python train.py --num_hidden_layers=13 --hidden_size=384 --num_attention_heads=12 --num_key_value_heads=12 --head_dim=32 --intermediate_size=1024 --vocab_size=32000 --hidden_act="swiglu" --norm="rmsnorm" --norm_place="pre" --norm_eps=1e-07 --positions="rope" --rope_theta=1020.0 --rope_fraction=0.5 --qk_norm=true --attn_scale=0.246 --bias="none" --tie_word_embeddings=false --parallel_block=false --extras=["value residuals", "capped logits"] --init="uniform" --init_std_qkv=0.0347 --init_std_o=0.00681 --init_std_up=0.0347 --init_std_down=0.00417 --optimizer="laprop" --learning_rate=0.000927 --lr_mult_up=0.765 --beta1=0.9 --beta2=0.99 --lr_head=0.00507 --warmup_steps=256 --schedule="wsd" --decay_fraction=0.877 --decay_shape="linear" --final_lr_fraction=0.0 --batch_tokens=65536 --max_seq_len=256 --doc_mask=true --train_tokens=352600000 --max_steps=5381 --dataset="wikipedia_en"
Each number is 128 + 32 x the weight over its row's rms, rounded and kept within 0 to 255. Layers, rows and columns count from 0. Numbers have three digits each. The size before them is the row's rms in percent of the matrix's.

# layer 2 MLP up, 1024x384, rms 0.0399, rows 85-92, columns 128-255
098:148104145140148158078126239155102163098109117132149098110106087110188137103200150113127150087133074107074148125157105090120067137136161168078147124156085173175085169164149062176132098145146121163100120137111122139107114128170101184132093183072083108101099154086114107158182120111143129156168071139095101090117108103152109202171128175147148082152137098106110165142102166134120160085109
095:149147167102078102123161169106196162111173105170176146086124089121141111171078086183122115130153072130134116174129114168075132137070115174076101184116130118067160077105142089106168122135140125080098128122126135176078098105128075093153116064154107169126157147154125156139161118113162142124155120145113143098134153133157136105142107121155129161078102128098196189128086058132120204111124
096:172113131171105173129140114074145126172106143100141130128179132123165076130142116082174141121086179159103067076136082093107084112101180132118096171154178153163171126111163179054200134103145062144119113092063171165163086116161107127122076141113137113169162167168102136101129119154083125085141167082173151132126174119104162085187104167160154151156126156109104117186079141117104147124110
096:118146147135122149094102095190151179167104150079138086053068157160123157122140109073152173126105138112118141148146085115134181124169128113169119150049138100163196152120094141136170088098135107104156113089132181114126106079144164137155162084122126082131089139106196080126118126123137138152142181141170075199106141180130134183172163191152100129157125120183142108076164185186110190088189
098:147166108179154090095137125142145135170082117154072121138099131104163115176138130104097099086089156130154167109100086146065157089133179103163141098051088072122133144169106114157085144083127081200171118145139168173105131074101174141107165075141172171128112216093099146096098137092177082140109063085116064189090082089155132067133146152082112120123105161129180205088140152082137162117124
108:152147141126124185158143120080134153180169189090146098169091121110155160123112112198145157071152195155103168100049068148177186114107191128159161170160107158100153152158156141081101070151115079172146081075119116154118143094149117127150134132129139177165153073079122134176089092138114115173138070098133126110136100140139177131090147103165165119116170144127104066139178123155162158089152
104:121129119131127166151047180101154166182139063162154123194177133120151084082104104148156150131141149082131183120173162158131139131116138106088116145170122097141140108124095131136127154184160181165165095120135111086169151095107160097100069089171129107159155147142148128215176103153116120125109150132146148104112154124099146130160162125070097114072105150079130184205165158095121136095082
103:109108095091138091147101120209071204121151133113129097176149116095174116135140110107169098070110180147170128124162145126165080127136092132136089135125159112147141142141115146115159161168172113130131158150092156161094095127160083052064191116118102099077140051138086123167127152160176149092140133076118087073108140120108113121097152116161132127106106079077151113144134175137088171091075
# layer 2 MLP down (transposed), 1024x384, rms 0.0338, rows 85-91, columns 128-255
096:119049204130156166110158144104145119157106094110132142131159119167131105170134216146082137136156100125140192098109127097135129102076122077157064071110124132132161159139135108123141070155145095143099118101099173131114107130138146129119116113134136108157151150150142112163124121154147163115110128087134177028152161159127144134136077166113171154152155166094138106171082149092134157159184
096:142079135155169118186104100136137134112175153077092089108145153137092141102146129092114085086101154157106107083166145096133141143080078121098091074132148119101159124161120105140127158177155140099101093110159116162123122172122153178119094192095146160143092114135133148150127183085105141159156147117059082108211127183129112191154097176168128103133154101152133114184158071075124131144107
093:131138107164170120095093202115155126128064160071102125174156136143130044116108131071107092131128121111101118087115113127012053153126146127078153121159099162182128154185188145140158166126153108127155087136139146125127127162118102120095097088091190111080203128193128165115127116131128170074134158151219145135142168095147209081102096179138117172131107152143102171080107155132096109132152
096:118097096164065157119108162118115183127141144131159072124200148129111138097150170140101141207139114131116098125134180141106139131135104075142186117078160141134128094035159133169160062130066138145069171152113133102095091121090151151135104157113159102127119136148133158106137109105067175122052145100092109170122170173139153133176102146152124157089122136109127111142124154130130128111104
090:124197108096119109177124135091092164125188078167082136102111189098126098138080111167110142128080144067154135126153124084155138098123148053124182149083061148171104177147105124116141149098079104200082157069121160106120156125144093059149120148150146171105105149076061135123149087179104168151116141065137120164091082104147121129137149140114172147121130118080154141150164101146075147146046
107:138104147185138160171097114121124142094149157112155152099113214202070138202102098127111133125121196155066144033110082134174110131131159116104188163137117143116083115146138065099134112119104131096056094101158127100098130140120139140133139138163164165144081186115141169123122119149084135139095086154130169134030113143180091121125070114160119102096130138147096062130159150099165136150117
103:114171083100110109105117101182130063116115103138103146127126115153126162123096122119134139129132140146148168143136119098210159105144164156154089103095179126140119130058112102124134129137118110098126118123123179131141172107147145117173109129113085151128165088187146129139100172182154120148092164157111154178179109190087095138141104087176143111096150122168156103155123158105097118136116
# layer 2 MLP gate, 1024x384, rms 0.0423, rows 86-92, columns 128-255
105:165176113139103186140180173106111066096119156109102102100136132185155110139097153168174150074193125118157066094140165164094158185103132144144109100130131115204155136086134137163132119144106122162141155117117081119089149085099114109079106155098199126136189159148110142127117095188124144144092094158104080134112130177092115085167150141177130148163175152134145077163124138180142116104143
099:116176130178129099100107116120072167154137136089182121160122114185145119096161077077084067084067127132186103115173111134162187107151132084153130116154174113078110136131108148165152092151143131107151146094116149083136091104119178088150143060102093106135052119142178105132146140168106096107122139123171159165156130127127143178192135121080083143094165131180135139100147132105099081078094
094:145129151131115093170166134174080176149086089153135107109134124092148159111121138117121093163133138107140137119101118169124107150116087123082106143109124165100184169160134110108144100126157126139163143139143059070083110149130066161082115128106098092153130085108153164117185105079134130165151059133124101107156094171184152097119161158191170148163108138136131164128098135047204098160116
100:098110126118107167172135170139152100172074170108151112094167083151095130155127118100120150148096146170104128131099104101166152100135187112114102177194120136107074081088140101175148178121108169118095037047105120123216089121148117107127124144121085073078146141111180106130163146112146181177175161077109181108157142117131132152155103115147171092139144082165133075106096105140154074109076
106:161099103176146090182119137153127140184118113117069134132100111173073080180081178154159139117136151103143149162108124156168082153095145165177144132154123079075111093113136090150099105191115144133156099167143093152114127133142149103098116096130128134170099187115158137152084077077142055136134153107113104158069163104117113168111146151081130145091143157105127111144094165078139073160128
104:101153127114149164163181103110110131117135188152137090057083098089063221106158174121183154156096123096148098127182098097144103172075177160100146139085084140127086143101161112078073176147075092154153125150095072119147094073162140134100145112117106117167159149104092146125167172073142114138150060070104174111123136156152113104133144164130115191060095082093156106131140157146172141100130
100:143172122129142086121136091125082112103098099166118141113090135162073164124133147109089112099180134118154103136135164084121148110174100165130142123115062157151139169089164102136169148129177122092134089122188157113130099144112099103094162108161151086130135114088117134127165141155099152055120106101155174098138147152105142107169170164145198100100155090153153122042121186165058077112169